Weights of a small transformer language model.
Size: 15 layers, width 512, 4 heads of 128, MLP 1024 SwiGLU, vocabulary 8192.
Training: a variant of Adam for these matrices, 822M tokens, 4291 steps.
Each number is 128 + 24 x the weight over its row's rms, rounded and kept within 0 to 255. Layers, rows and columns count from 0. Numbers have three digits each. The size before them is the row's rms in percent of the matrix's.

# up: layer 3 MLP up, 1024x512, rms 0.0401, rows 428-462, columns 128-255
# down: layer 3 MLP down (transposed), 1024x512, rms 0.036, rows 428-462, columns 128-255
# gate: layer 3 MLP gate, 1024x512, rms 0.0411, rows 429-463, columns 128-255
up428 098:142141108106090181171117147130127076100109161168098107116077140180126096136135131121137098092157151144102130126174151159112110098116136110139116136098162096130121138128121150202096147107113131169104148135129154153124118148168131119106087131200165124135056139126119095107120125165117194146125119129187106143117106139151121195140114148087108176101169093153159167116157100123103097160132
down428 100:129156082157116120109157129158124146113129117173123150152159154139153138097144138073157089150120184108132146124100118114123111156120137100126125165119156116143156156099116172138153123123135118105126100160118187095119123087157116104113134171154110147155090126136111130147106152153149109127138126142096140063129150097093153134183172129123120092110159125165101134090116140116129095152143
gate429 104:157154110117079132156176073119144136118128089125157137133144118114145119139130141129107158143141107153123176160158124158092153120120116120163135127112174117113089102143116187120123143148087140116125146126110086124109147124154125081085190104155139126096133093140137124107098110129132144073090111108127091085118097116166187136129132137152116156093099131123103140111151112107123146106133
up429 103:125116154137122136113146145149107138100090095078196117122130123107136132124110132108124158135148141139165099121128111122153124124083130101109085127118113114080110136101119157141117104055112174139137166126092158105130106119135121125174126127135136154124127102154128157140148130094160098149136165127105134123102068149114082157185163156103106171095130121153112139095080169098120102134152
down429 104:112084146127146117147151130082139141131100142107175128099179132114110124135142157097135074164177117136115122115138103126081119155099117129106139132146095157116115071105139160154073117131154123141135116163076122136142135117079105125132120132111099142092133120153156110101134100094123125136175170128103108118099115105152142121142164151134135160134148131131140123165135143148115118107125
gate430 103:133176149134152130139137158104123092120161114141139104165131142090158151094123120161124122149145146140094148132085096108152108097140147141138136132108162119130137176130103124149125107130121173152170154169092130082087156135164112138122132151130128123134093125112111108144104125115157113092115109088123152166142145111084059155142158123120124130137112103139110106150155121166181147127128
up430 106:173132162115136156141142154148141120147144095143118078110118122141106157051107098158118119164132125102112135168176108124196106174108147143126107120069147094121112144110113138089115073122102148166129099126119185080115135140130115108154147143144137108102124118126123127117142122133150113119144115132087117145177140108111128143121108114121166101146079084067149128118132173132150136154103
down430 103:162147097121098180119146190114145152153132096102128123111120105161108175106108176141083160134133113135117134119151127134158155108150145130124148131101095131131136132095119138156081132079124120098180080145132147107144125100121127091146174137132115120099113146093080142149148111134140136135103147130148152059188145090160110145125131109104139129109096137109145154165155129165134115138105
gate431 096:176130125168174138123181128089126102162127110121135076130159147119105151108136104131116057124171093173078132150133179087145130130147157094128118104125169117099121175131135105105148101136096121163124150152120166136127159154170149140070130145142156154080119116154116120097115142100114149102114147127126163117088124113123121167153119099170116102085143124149098113119163146116093131134107
up431 100:117092119139089087131110140131142156143149194105136127155130089144127171118120130159104140135114107154181113096117120133101101120126128129102099164065131137139102117093127074117151134125109095172134148126145129115138125109102119129133144154124170154092178117126123174132154105121153100149146161108071134122117112123112131110123128134076139117119148067140164095152106133147183121135111
down431 099:119139121136154150121104132111155117152163153143125180146163128150143107113078116117072125132102121106165123157140139139127110144078096113120148145125113114131114103103129131165148122165128182095156152111173121119108123130119113143186124095117131131147128147104149149138105101104091137148153120098100101196095154160113157145161136057129122092148156129171131126101141140146180165108158
gate432 102:105168137171134112155134135120109117111109164128148127140134155183144102144150126122173129119122138160124087116117134137144093108128083143186128095141137148134132092135086112155117111126122152123149131172096124139145122077132093089099183115139130103133144104098163198174066072176113151143117107104117117130094113077139140163123139125131093148148119133126156121139105135144163116127169
up432 101:124138102125155142149156138123140123122132127144143125148139107077165123123103151126107129158145067086131107146113147108171148124153098137126148150141111117148162122109091132154143122126155137111149117118143104140100118150161128146155164129160140146122130138118148168145118129162136159120131136151134090128118180095119126097113126140111128157112102113117143117085137097129122190151091
down432 102:126136129106147150062134147093110176158140114150109137123155100108133089130177073131077115099155138117115130167114133115112106138100129129118126118135083087117091113103111136080140137130119086173122147117116143088172155101126164134133103124142158146111139131149071131203101152086093158109201135154126152119099189141093065143116117130131160112116108162114101147126150110164157150129112
gate433 105:155138118135102150127127134130135104108127140149165116154095140173149100092145140142126130137126106169138132095074132127122145124130096129117159177120138129135133125126144161087108148141109159092131156193107142116135118103119094134125125137120106143150126131097162114108114119113176117149131115112144087102129142160130121154126128181118077159145106121102145170119154161104154128160104
up433 105:105103148177118132169150111121120172087137133142109149132140144127097134155066135130166115141110139150133096102138170093128150131159132155111127091141152122170106162142078089096114174074151157090123099160083121120157125101105098133126115150158165128120109127180121145191123113105140108166105075087113138113122095101153136135136124143120140138105116122056135132087132177105084147132134
down433 103:104130097123171116115160115114131151135134101110115122097123128136172195133121089091156133113076105123154119118144102133134146080175112153078123142144081114168111130130135084136120155089126132133145096123108160061117102136118111120117139111102150142098138152139155143116141102110190135153123086116088099132139134120144134126113116132139161129136114125088202174110122135122104133134149
gate434 100:136100129145107111114137139099156136132104130119119110102120119131107161161154130153115137118160119161134085131125140151142173112113175106120084139148113144122130103106149083165165167118110145132105126125115130131159117114151122134077141152168129133147111064159133153111119092150070122138080140171164113120160090155168087108123100160078125092144149154141102118136155124167130147124132
up434 101:093132146090129100153083143114127120135191149099094103128138132127095123094097107112133148105076143098106117122084128132146121111152096116150175070108092133148128132109142162108115129101147101108164163136104140123160133149112167164155145106155149110106125166126092124124102166178173129138152124137117120151111109145097134129128115135168170163145142133115148128147161130119142119097115
down434 098:123113167117132113152161128110172090127123099126129133123109116123118100090111163086097150107123142127127122148165155140073166107123132114120106100134136133092115145098120179089120120121158142152127080131156128129139110114125169131117140133129145172099144120155123118155102134169099127158128114101109157121145110108190113152078133113121142126080148128103123134132119126151112099115152
gate435 100:126067117139129125118162130125089125160138135157164114193137156146097120121120158147117113146123125132113156130152096171075119092134129126136123128126094157162121137127137126158133127139132146161164128107113120161086139134135115124127135171150104142123115110068204090123142103133138178126091162136123145142124134155167119136120110110126112134146105146139175178127114133135086146116125
up435 100:121150174136148140118168157122141121173141113164151140119146130164128128161117124104124155142151084129148101159163109115158145098127151147134122106129130078143127099123132089130133149172153138080154106172121141162157171116134180138106135118151120078091106169151120099174145106112139115148162121105137131125105152107122116155167156152087085161145123106128153135134149154111138129107116
down435 099:114141093154121135176154132145133151134123130138123121106145135096139130181143123114147111138124116079123103118130183111125121085137129088123156117100160173132107137103110112120131138131171146117072135150125130113143137094096135133152160170141117149130062157158132132121080109140070121131126118143150155150096084130165120110131092110098157102140128107197134159130114151145141157158132
gate436 101:139120130106116152147143167173092106085140182145110154164154120138159199137134105173145106116160154134099134149129130141141124114110078136150136153141149181137123117143134082131148146123132140158128141158162119155157146111129153175084135143101122147153142125128135094111101112109134127115117157065092126170122101183134157135150118118110113110085156168182076098104138116111105131105140
up436 102:118104160157078107128128125133178175156116076149129183164149126123141118171072141113112109153116119140147176116100129129151140123100138117140159104139104096117136152126144113150158115116089127159120105113115096110115110139125146127112132138143125137146140154116079139143150112132135138145129116129181122115143122138101122114097122171161111152122127169113160108123135112131138111173145
down436 105:136108107126085142145098158155114091187129133145110152116145131086132180099109148149124094169114162134163138125124102156139110115064111108113140159133104118140121094070135091108127122136096111131120125115120123116126101135158120145090138143119149148128137117098133174106111095072119123126147167098142118163116132136135102119103125117099101135123136152106150130163153110124140131122118
gate437 094:141090179124093154127163132115151128153157117142145124112148149189145135157122127171128135120134158122127165118117127128150113129121108141085084153162162098117151180151134139099147110105127172126114157126125189170137153126144132103133146119122113074104115124111099091117078121151115103107116117123105135147113145091116130148108109108114116153122153122169130100123096171118134137177131
up437 091:136122124135156093119120102108169137101074155131175164134121159123085133123083109121154088135148124152100103151170128160126154122126104136133133132158141113118141158110122136157147090124169085105121142129186113107096185125080103166096068119160131133141146140118152179118144138093153159117121175119134131156149144121135116121117142126140153115131167114128136087132132122100096107155113
down437 095:137151137124113131087101100109113147153116134132128140162132109084165136128164132163120173138134116142120099179134139099156137186124126116089141107134120146134089115131119104185138147137102131136113138104115151073142191100176150102111152081120148111107142073097160113087126130139121107136142135159123115118115116172132145086177114148133153106128095088094149137096115145113183101134128
gate438 102:098135130141111128116157093156139166105108109097140147077146131134120118157133081140136153137116139127124135182183144123113101125065142159125123147128116122128134083142151122130141093128117146103106150135111066138087103125103116138141137103139112111108152139178137121078140089133138104145088143112132166182109139116157080099127153137150128146123116160159129140136119162107105184138081
up438 102:141141122124124107153108112117131112147105143141094087161117150145100113098077114116081145141077099139106163104130102104125149137094126072181123079110137097091140120087096130162158149118109105082134159093116153123136138129152126145151132149137134134160118138140092143109141166124152098128106112115124132133127102155107149152101118145153143146164080143121140128131127089146173137181130
down438 100:144135162151171102099142129074148130132139154101115139164129152131137121142094178100125114135142131131111132129110096112136104148140167148091122128137112103141153114133089125111157147121132127115160142122139129126181127112193110144096154105117137100135130118113131148170110166171132146098136152131088121110090107170143132100116078122093137125132097125146122154110146078125111117132164
gate439 101:159144096112100088130109140090090111105135111168131135111137103120147123139147126146101122144113139093161152172104136139135141146144150127124109153145093163107159123154096124126130143141122099115129162181110130174119123106143152125122149162130117124122116151116102157087100133122065113113142159122103132095152138143124134095141096165158163149110119102137103106174134079143136126153146
up439 098:140103150095163144106154089157144121180106117100143124141137127190170157143141186124111129106111113110112116153111124111105108098124067088098149106091156122132127166109130133137163103125130115168149151110119137120146152137090095122102122122135109123119123118117151090144124098126097140148148101101101153118171148076123105140102151134123095093119138094164127117089112130140172159087109
down439 101:142173132174155118181118124124140129084101112148145115138157117079130124121145142138163139129077122077155169120116146113130134105140105122124126113100085136174115137107159129111158163111100153134113130110123111106086127097178127112117137159121132134116084137094133151135100136146086120131128159129089103095079139123099084176106131130120114108082123132183194109118134093167124124121126
gate440 097:157149119139108150120132123117100149127121129157165129129148132170160138134140163126131134172129128143107102123115142099117139099076115136138115166171170137104124148104094144100109148128129110115126111125135132166120087140124160089112127133133061105103107144110112100172082132133102091086136144080172104096145126124122123117146125123150186102086138139110139148130059145128112099117132
up440 097:132143148127142119143120122117133155122133146143119173119104116105177139161081135167110172105121143129152100148107137151155081122108122117128138095142093147082137098138135191087109126105113104180122159140103125090170132146125148151113128092116117115164122089110103092157146081160121158081134156098148098142142095157104112160076139115113167104132163126113160152120148123108130118125176
down440 098:167128114156120160153145164127127153153144134186140132136056168145164135143133099149148125137127136109150126127144097107150110148112171117100129128157096143099170130122177146113096090137127099151124118133085145107132091153131117153128144102155191171145160125165142119138152109145127077105132128125126114141135110137174129159184103148152116116109142137095153160118096066149134130131130
gate441 097:103135111118151091111147088110123129132153152145153123136123173122127133143115148109125136096147129105103085132150110170129160133121091123103168119188161120104157125148110134145133112142124116142162144155122128107086119144168113117122149144144161159098062148129099133086095122172133151130098130142109111120104105131146120138098146111145138085138088154133081132138131120118140073111108
up441 098:096135114119098116122111131112119181137120102113106114123195133113144136159105157102161084137134153092093150133069139126168089115134115115127131094132126115085122134151143157121141129110105097130135129119123136092119170135121125130086154092122135123127146103158152127106108092102137119178094126141126083130086133165189115137123127133119115146111091102159109116109117139142164165139105
down441 100:094131137141162133114114130147113126157134152135120135119121160157164130115142158108122141155143158119131108080171116098139114141109114136115108119090131151160100126137164097156132101129136089164145110144124120130099107165157109111107121138139076143098112142167105095116126141166172098127150064143103127158175141087119127136128133125166177129122151174187137187116106095120080108131110
gate442 099:111117112136104088127159141136130100112147149111131099125158144128149164136111127146059149125167150132149184131136121173116148119087138101114142118149132151177124155129152174145124141120103131092103130149123146118178141113103115173179146146162138141131134100137126108188106182138098113097143106088094084112102165144149139075135148168133122126106161132113125138111082157130125136172109
up442 094:124104102123138102121148127106152157151141126169155100120109184123088109178151130132134134123170108158122085086090128135089130134124126176148144167167147120180133131138136127152135133095106119175122142145167080170110125095121129099152156162150101095136111137127124124150145148149143140146100096136105110131175156102138137099179125164153094171105150123144141095143102179126087122127157
down442 095:130153121158169118124100133163116107129162090085137137104120119122096115117108157127172124108123097109131149092104142137102094067109120136123146133108115109128153118132128143119115085107104087155161129134118113127095189145068166127116117141089139118114134191136161146098133121068123155090114102151113119095115148126135113079167096141150151141120148165154139102122120087151141113135107
gate443 107:099128164132112134083103115115148149106128167125117127084115110151143190142147127137123156173132119159067162156141127140118116122115092154137157148123136132106183137124171128160094136161110136121155110116121141100087154134151145141141138143149108105126147130139130097157132117122126141116111131092116177147121192119120123125142104112142096088156138158161131090153117137127137111146150
up443 105:090107121102141129156118106160141140161132170120131178175158132132099150092122108113113121143149126146111123111125104136149133093117144162152161137140120104097109098089081174141117111139126095167132116123108097116115092135131143133152108142093112058136103104162099063133136163106121093130123104119117105092165124148101152113134121109154130146107147130082082148103113110149111137102108
down443 105:174100106122136119172117106118130148188159151123099144120133150116138150118112183183136110119130123153136141127129145096132150123138089123146124126125153114092125166134122160134140112158094122122107086139106139104152125169140136158135123118152115111102151138127085130151097135074148095130099160137089158144191134082138105083115110135118127100084121098153148147114147111145129145153135
gate444 099:165171133108118184119154138161104142088140120152123160168109157136107077129071159160120138130120138183116124124132176108109126113140138083160171083149107141109136135139090146146110091153119168110133130102146125106103121120113107150119162081134154099134129091145140148111112183160130133117142143112123108148113133132123126143124104141159139160159128088135111103108139081118151133102102
up444 099:117111134109121121114116096126127138122112144155168123139118138106124133118129104156105111121131166109201105159139104113118142147140091111123126117147141095102169135127118139123165153120097113125134110122153127132179153099081128095140142112137122172080149113115117089121149125081109164103121121124148097120131114137101180124134086148099109143115097171143143112120122092141156091088151
down444 101:143143130166124130139142131128084112077116121142151127104177172158099114111130121113099156132152152152132152121150141122153131121160088150171138084110129111129142140111120095101154105126118110137111139109183179116092136138123109176126130117126155102102122147106144119128127141124170121138126082122119102152098105133073133169137082122096063125128147103105117110147149113120135131138110
gate445 101:115145153135161113133144135122157101138154157124136136146113139130140143128120123099085086135148134080112106143166107121114187105146117092115076098107129119111140153111179118128104133156109082108072142125140095167150124146132093114138127101170125188145154152160135142145147135128121123161149136114123119107132158114120159152080091123130139145151136139142089145097145084122082122100138
up445 099:129136161142121122106130109120138172096133133143127132124145118153140128173129128135134073179100124146126165091119123153143147125101105130069108120088085132151118102129142112129159113145106147110137127086165154157132157111119123118130159150106141101114125131094148092155126125145093137147182159130144139122132118145115116131175158138103082139139113119092116125121102133108151140099150
down445 100:128129134166094118136168153158093113146119138109128180150140137113115101156131156136133136161137072111146091101158135134136163108155085132127152169115125208097164115162106126116122125158115135067092121147153114120083146149147129104149086142127103124146146121117137098166094129139151125162205126144144132119130128097131123184134105158173156167129124150155115119125148109102095138131173
gate446 102:116142168160110132123144149140153142111119123139156150180160134126121170117174152128105107172124105112134128132145118142129165115125098168140106136120140127111130110095145104165165140117100105110109168126156143082112126141120138145124129102170127105159140094129159149146146138146106138143089144155130124149131152112164173149134076091113130147152164104112099145136147168144085142128165
up446 100:135134108152121120094120125135107103117136125109118099150093090133142171162127156107130139131116145097121171138186121164107090088104159088140089082107122061129096147171171153154119140103121099135113143158130130138069153162081155102113093138105116145189120115078165131167147126142100153109144139109126100122129145191134155117129153143140123181095112121115142109141101127125192102161127
down446 103:144139147144153098122109117111158103145094148121092134140113127130093127128156131151140160125080158088159121093110122156098107122089169122086122111150142086128152152134150168129116131117136113160133138109150115116140129106131131172159119066135165145122191139081129119132129102134085140142115129088112136121132103146105138112130087114162101143136132171144082085116130179084129120125110
gate447 100:145086157174108125126143116100098066082141186119148151138141134111106123143136110148118071166129134131132123119158101108099106118122114125131102139173127096088138092155173125119124138158106080103150129129120095130116132117139135127148127133161160143150107163116141129103101128113094118081150210109150062138147151156154137097111149093167154095163086104147148115118139140149084089136123
up447 102:124160131135154110143145119132095125107105150093186152134101154144093116117095109163113143101155105099167094119098139120141127099139123119157115168101083134134098092145129163125164116135109106137099148164138113131105116159120120108105111125162171098111096168140114083084112137140111137124111112142138104102129136123105164111153126057147135115152125182119185153110135126146151148177161
down447 102:128105124140169152140146112111112108126123143116104171089164096171148164075096129153134101112148105134131160145091100131117151093178135110144112140107120155133158146128147154153133148144144150092132135144142103122075092108078104138139120133180130108116117158136134099122141121143135101109149090106156110128113101158108107135182074112157141100135101119128117119127057138086108098146119
gate448 092:164131120194136157140162110138134118094111109165124072118075094116114101136129113144113109112141138149107159161143156134107110130114137157107161154125087092081118127127148166117113117114154123161138137107106169131146118103112133148127095131130173175086149124158100118092107146119145131142108159066119120116132162138145122094122112151108148124111133134165148124115149107118110111144096
up448 094:160139160101145138086138109118148112116169167075138111119161072111191126118132134133123119135180127152077138147144155164145141117103128154125066109111138093116079069142121084091126146143108154122144151147113127107110168119144098139119143095149137127117083151105122095147153108123135092165162154129155139131168135150155127187155130132140145131142161141098124121199158166137109184097091
down448 095:136117128094125078117156120132140115123131106119154095129179125100127101086133143125060132122128158092139162113100146118132133160115122126082092176125105100107146145120133184116122110114124099141164184109113119128139131093082156138166127111102137135090141101109126103127112125117127139146127113134103093163114136154147169109128151122104110152108103095101129133135135154131164113125133
gate449 097:099168125154126154103119131144181134118105151124159135133139148136129101129100154140138145129099148119130101148114124116098115093104094143068139095099114157137110139132118098092093132144152145127203087106155149121147099098132107127149152152110162142114140123139136106104105160151108117130126133143108157072157143134133129136077145138141174114093122128100079100149141133084120167086090
up449 099:109133143107103085141117165107123117182131112142148155144132140116092118142137103128117154116109100127119131125141077116145171157115102124102130091097070143101159200142131132142128127113117106109128127118116095173093112085095102120150139137118126140095119167125100145135139157135106133139186091137114135137119133121115116122159106156089085101137125115133090119139134115130135147127112
down449 096:158139135145123138106087078118127111126109141105153134135089124135119127153141155087132101126155151103117091078162104113096134159107131136133141129077142117128139151126104106159121134131157165079150075127154143120115145146117132176165169107137133150153181128138164109111118156140143108136145144120119113166128151135159095126160117141135153128137145138135109166155150110122101158124120
gate450 091:137185092094166110075106159108106139117139125118121167128087121157128095118109111130100093176132111167147091134147147131084146117136111111136132135119132110128139154120140112132180160118157107130180123123131107112109154133140154154124132151144150141131093165108135154086108105136120094162164145116127136123090107105165158087105153142128110116145131109104171119165134110133166170122116
up450 093:123133147099182115143129157121107074090121137154135129106133136107116103135087135163112085157128082169147093139155093151141106125102104106118097130125096129139107103136101137138121150145145107123130099147179119156145149156154109163147113122129118165152139135130138094125102141108145105150140132146102159128111105164164151110113166126124124113111134113089104120109122145127170137168139
down450 085:122106084122144149146105115118141134097157137123116095143122147121147085112124145085120165126136125137115150133175130132115140135140111133098111112125109100127134096142104127154124133123113141139133085093091088124166155130128144092100149150115131121100152141144157130119126126127122095123147099151125112111136110113135168110098118145129112129058138114136112120123125126137149146149150
gate451 102:087124099123136087115149150143156127107146124149098106118118104172088134132109120108120092166105164105118096148111118089124148141126110125130104116126154170154156097125142075096149096087142146091136114165150148151166106120103111117142104145155112146113121120160124135181107146161125124156132105096138165164122143115114117117162145134126145131109120094101097119152150111102129123150125
up451 102:106136133151154156134142086152142159115129178103158112148149127137118160146132149097140115102097111135143139129163144175098136147100081134149122121159147081107137139134115177115095110150104138124102189141125156111095117111080147106137137113065132116145104131121156149144129098135082126115092103125120192104135155105140134109154168137118126131141060081161120109119081150140132052138130
down451 100:127133111139139112112137180115119122124120079156153136147126139119094106114124110168162101092132118113154168171084158120119130135139086122143165112137154150109127121123147133151100145144148111124101153104100154097112112134102169124138093137162129160148101141144152144116090158159131123165148126146127135132116119129120105127102164108157131177137112157175100140134143115146148084117113
gate452 096:117141132141115083158147109090153141098146076129153085090121121113187152133139123133106154110174129129089130153129122127095119157142109144109155139120142102159152107122157147163150133114097107140116143105149124154118113126115154122119160135143106160161144093171103154130129161104141086118129139088109112153132150139153215089114128131105133174127134116116101095172120122154095087131126
up452 092:116168076123132169126082083124157149147154133053152130171139132150141112101117140140117110121108105090149111118151132105192118092125170167154133131120118105172110115152137104092117110130176127127119090122138122146109127107121148129106125134112152125150136129159172125128136109100129113056131124160131136147129116141164071128141113122147143160129119144114156132110160132149138122139096
down452 097:165106128135112124135135114155135130153120098111121115132125147123153125102101101140139119116120125153150086150095061150130175136120124100173110130129157150113152108129150099133117156159119130067115134165159166126093161169220066125110131108120118111161081111113120149168103107169130117167173160142114104112133110140123131100111144092108176119120137105146134125140143115137131150085188
gate453 115:203154143061106142120139140105106100110150146146142146135110119140157115118140170146174109165111087126173115102163130127128129144101097163137121113105130136109170144076101133117163157106167092137131127115139138156115141107160155184144185169116132127102139079103119135089113141135081140131156118136135081153168125128138128137154140152120092180128111163133130136188138153161165131117124
up453 114:106070097185104151151138097137178155097148121109126132182140124130144164163167157120129157137120122145093184141112120114094122092141137122119113106119124135184106129173153114124111148163141126161108182152148133096107126120128123105148146167174099121105149130106153106142135131165145117110117124130123169077111126113124171089103129112141105106137121104136139141119117129117137102141165
down453 108:076135136156128105079147087092139086132098158077139126144126123134088178130149123167162125165125129099079141105120141150154117111189124112133121185143159154130142101127153148113086114139139141117111101169138146180138119124157108100166148147155119166161117145100156126120089151094157191124103127093133128105122101117122107120139156147106168113133144144139121158104147104152142160110130
gate454 095:135135160118173146148168114115147125107119124146131134151117106102174117128120115147146144118136125146164124156097155144117154141200094107127094106132130118115123137100174092123136157104137086116111159137156131078134129122174141153150148122108131122165132160148133136126152129145160128126165088111108137091147173087087090143146132146125103122106112116089128169147105104143155091111138
up454 095:112145119093107135130156104142107105132135148102076144164144147108149114133106116098135133132117132115161112123125090151095150132121131143136112148124128138122118179106129126127119108145155123113116123145097119106119132152095112169145105151126139165182138119161090153159132121143100169112133133142154130157128135143124117131125139134148144177147129096143114121134106145080145125157144
down454 097:076124149124139150149108164108146105127123125138077118115166105150160136175092119148126176179096091123096122116112137158091151114164095116102130157136175103140114113184098154154131122116144110141148089100191151116159145125166154130152173111112135087135136111120175184101103124133151138125149127122133125144160120140123133106160095155052121103130130112115152163097153104118099087125162
gate455 098:150105173177096129141164112116065115137117097152142134125139130141151185154157123126115130153153168112077124134121132117124118119125163159103157108118079082074155092094153138143083112118161157133115112109118109169096112121157092122072129134109102164137076113142091116128147121131141107137106115103097160145138124128140186125103128139132142087123096120114123117103101120098117123168161
up455 098:133125147113132153120107102110117100141112101149099127133153131119150167130123164131135133124140146137169140100097118139131116149104168166144117108106120101099113148130170094090112111127175116140130144130152085134130134083126112115101128102142131166154147157148124122158114136095134145145092124135100128139083148121141155155118153156108132161152133131161138136130164159115128119119109
down455 100:145124122122104142181147134092122164132099161120145107155095150133113137102136185140113088151102092108115153116136078189128095155134153160130168160117135096131081143147150142124097108089145135165114115111135126125135135105148079142120141138092148159142057124122104120144100132156077121150119130123139149158146141051125139133087134152107136089135094062142113070127104175170148058118125
gate456 100:118132133107122094187134107094138146121148125138130120133081144132124141133106133146093069097078105162127108126140142118149130134143140134104165166108135149157086140145150173159123099116140148175155115177152113128119141155168113126110092119139136126128088154143132161113142128130135130130118109127190132097126112139150153104128134105133155144111120154140112146130139092139131095166158
up456 100:129142142105119151146104114146163100127100107135107123132128185113098104125120136122120135126132134133067100109087112174152136123111127127122127139147099137128137132120106111124134143126158142130111124108134142117102126110147100097140104119145130114142169102133146094129135141118114103121151088123132146190123143168117087132172116157175108121141121177104121116157159109145118110129084
down456 099:143154120106141116133140128135156102125101127124159105138139144124130109142133121099096106130098139117148145118140117117139123123137135113166069084090109103118119147120116093137144160102103073175134155137105118116101109139130127152100125140122087101173164138155125137152158090128136126103085122110115114099106102145161120142094122132133132150109167134123152149169123134112168139121105
gate457 097:124162099126134119141162111169132111123128150152153116137135128105148128101152156101145141143126157151115153135145116132132139145136150114118163137098115155139138096118122079135098089117133123167080102079159097146075117084132101164129091195149089098115122124120146118069122097146091145157150089111161159140134098102147101128151128141181136159153157116084099138137094147121139127148120
up457 095:134087158136078126102138119130136165138100114168123108097120116115092094144120150084126122147087076078143114134125084121174114136131160129169131168126128144155108154104147143128168135077139115137108095149098145143125117144124156164117141130134150114145153114131115149103090098137132093121137175094152142124140155141107142134131138118121125116139117095136152112180137117154113149091113
down457 097:143118110143116078157152118150125149144076124147103128148153105102140085117110105110130139129158134139143122155123132149134133156136161066104120130163144154144114117098115160112140097129133111137082131110099096118132119117108139108113138137097098122177147122129164086116111111136096098096108127103137072118105141146102166098078137129136156123115114139130122142156100123100109098140150
gate458 102:144099162135137077110115108099093101093111111160138132125105162147100149114121108091133124114144130167170159137111117134101139113152133157168103142159160142132120119115174156118116094149104203166121134151111131105151132124116117098104193124144138126160117170133121147135137148151149175162140121113162143141122111119097129118115135167094146147171113110149122097150125156186132148124114
up458 104:148138134136141105169125117111190178138081118148155137166059118088127108123118102147107123124148114139155120137124184141094147144131136205151079105161155106118155126129153150139106140101113121151078142088144109170154101135087118149093095109112138121129128164126135108131181153146115128113136099120091108125133051135114103147133133129111102128112156145099100136148160121126113127122112
down458 105:156128132153160119107117130122134138152125128181153126155127130114083109118109122171144106100157147129111140186098164101117132124117163171086164123133108129124127121083117154133119145119070146173137173095102123140080160144097099110146087114133152101137097154145122140132162156154150107123173136169109115115144134106115183147120150153115103061100120143144170118071181073185148133158162
gate459 098:139128145099116119143186135115171142131117147120149132158101149151152107146095114133092127142122156118099089171134074137067192138085142146119128111140134128139090172141124167134120119129134101149132105079106158117138109084142086118072152112143108168139109120136152134141150150164133114150133128138112122132121119165119143129094100125121139165102123153087105151096091138151144101138144
up459 099:108149140161172096169109113160138100127111111125137106127098092104128104144127161170113088102109135110124185140155140127134156135093149121107133123128150112138122118144143089092152154143144085143124108108151151126158133185124092138130092113143134143141146158153183133109095121145139091150143150155118129113114156152112091088113102122105129124112136168141142136134126093141115127138136
down459 101:132133112162151108105137097150102104121109102135092092116100124139103138082153156134143109123109161133111124149133111135102128079090132153144095135140115113104157083095112135131148135193170123133153130105144164150134118133136135112081100100142102098144109117121127122088153129094123109123101137132104095107105080082159150094073139130145127129131112168140147146156115148100127107153168
gate460 102:100118140096114123147131145137143117077113132096161151153174155165135106148134145151141110149124108141094100138099124118104146093163097150117154152122107088104119142114152122141148131143139111146140133164086111144127143128173110113117143111155130195121142150155125137167129112155130179120107116119135097132192145147107085139125139116117118164135145130129129073141136143132088087149156
up460 102:196137146124145123174127135133107146137104127146089097111180142125119180111122109119126126134164148140123117143128096110093120103140153130093157137142164112093087078136150143144097070153127166112132145171143119130112146145176165105099169137137160091138096120125149123137125126156128136155158117139145147142131196143088143154141188117111082091130095083119146100100133131107096172181127
down460 103:157107146106161156131115120118113095169138155167137089147108195142124119138137137130127135123117159126121148171112161094125141159109134138107133117095095112097176146109128152143137133132102090134124136120109134153094127102137082146139081096149097122140151150100125148083103147131107100148162079157181187152131169169117153138120128097117128112132096088102157145099130141171141142118125
gate461 101:127134099090120126143136155093163113126147090161126101114126096174110179143120128086129138145143119112161116113154102098108159095095119105106098104105144102117107115063172169125079144116111105125102172109111126085105158099121130100157134067135105152135124094149148087109115112173112101113161113122077109175142165133113156136109116087146137118147154098104157110132143156104122144141111
up461 101:152176108142130095171119133143154126114080115175106105125146138128170189111099094103140156106149112109132143123133124123136103126163119130115116131112124088201134105129149137120167124118101139118123122112141136066121121107097171113104133111138143165100107117168134153162117105143099108164172143113131098138096105109128090137096117107123160121168157123121130098105136113122124178128135
down461 097:160111141118123152125124125115107124112126136142151097161131108133150115113181138120106190150123129092152126103123133116125188115123077106168136124103108132103087111128131122135159134109110104163142100125151125088138120121117130080103138073128117133173125128137105179145157143099147110177127137073135142128193124119134123126104146109124176088108168154146114112103121098138131138121170
gate462 095:108126131126101107172134130161130151094148126147125187153110111132118123141149153118108108096148131170127091173128122151149149129066129149144147098158130123133107125111150158129111174109120160136130149106121089173147081149134123112101143096144170149117163133133139105158108124121149136098130123138128172139130137140156109095129115171128149142124084099163127110084121123141089156120115
up462 096:138173100159131152137116056127186103110139153125151144087151137177098133108105119108092134121146120131144095119117132122073118127160130162191127097109077134126118109137155121135121095174108121125081087119107137137094120105113129174089118118065149145174122158113085127105133110130123125099140128150128136138113150128101098092155116129120132088175139155152115125116132142128109125133093
down462 098:114139123105096176149138129120107101093150132133093123140150162106141131142103111119114093188098123133141090113137163137120121136169116145099125116142112122119076097142109117139157132153122127175125127142148120139157156134117149136145125161122139123163126120129114122131120129143140142126110197100176140127110128138088151085130134107109140106160088150106119124093109124125149132135140
gate463 105:094094103088092145138119173151109102152150157131090123162114137150133149145119109163129098109122108110147142120121148119180098127100125144151165134127153147142134168145138083102116133157134151131108162151133101105141130114127116093098138145094125166163163108122142123158108118114129104160126130112161131115087108163142113176137094161119133150132125105132070087140100147130114119097109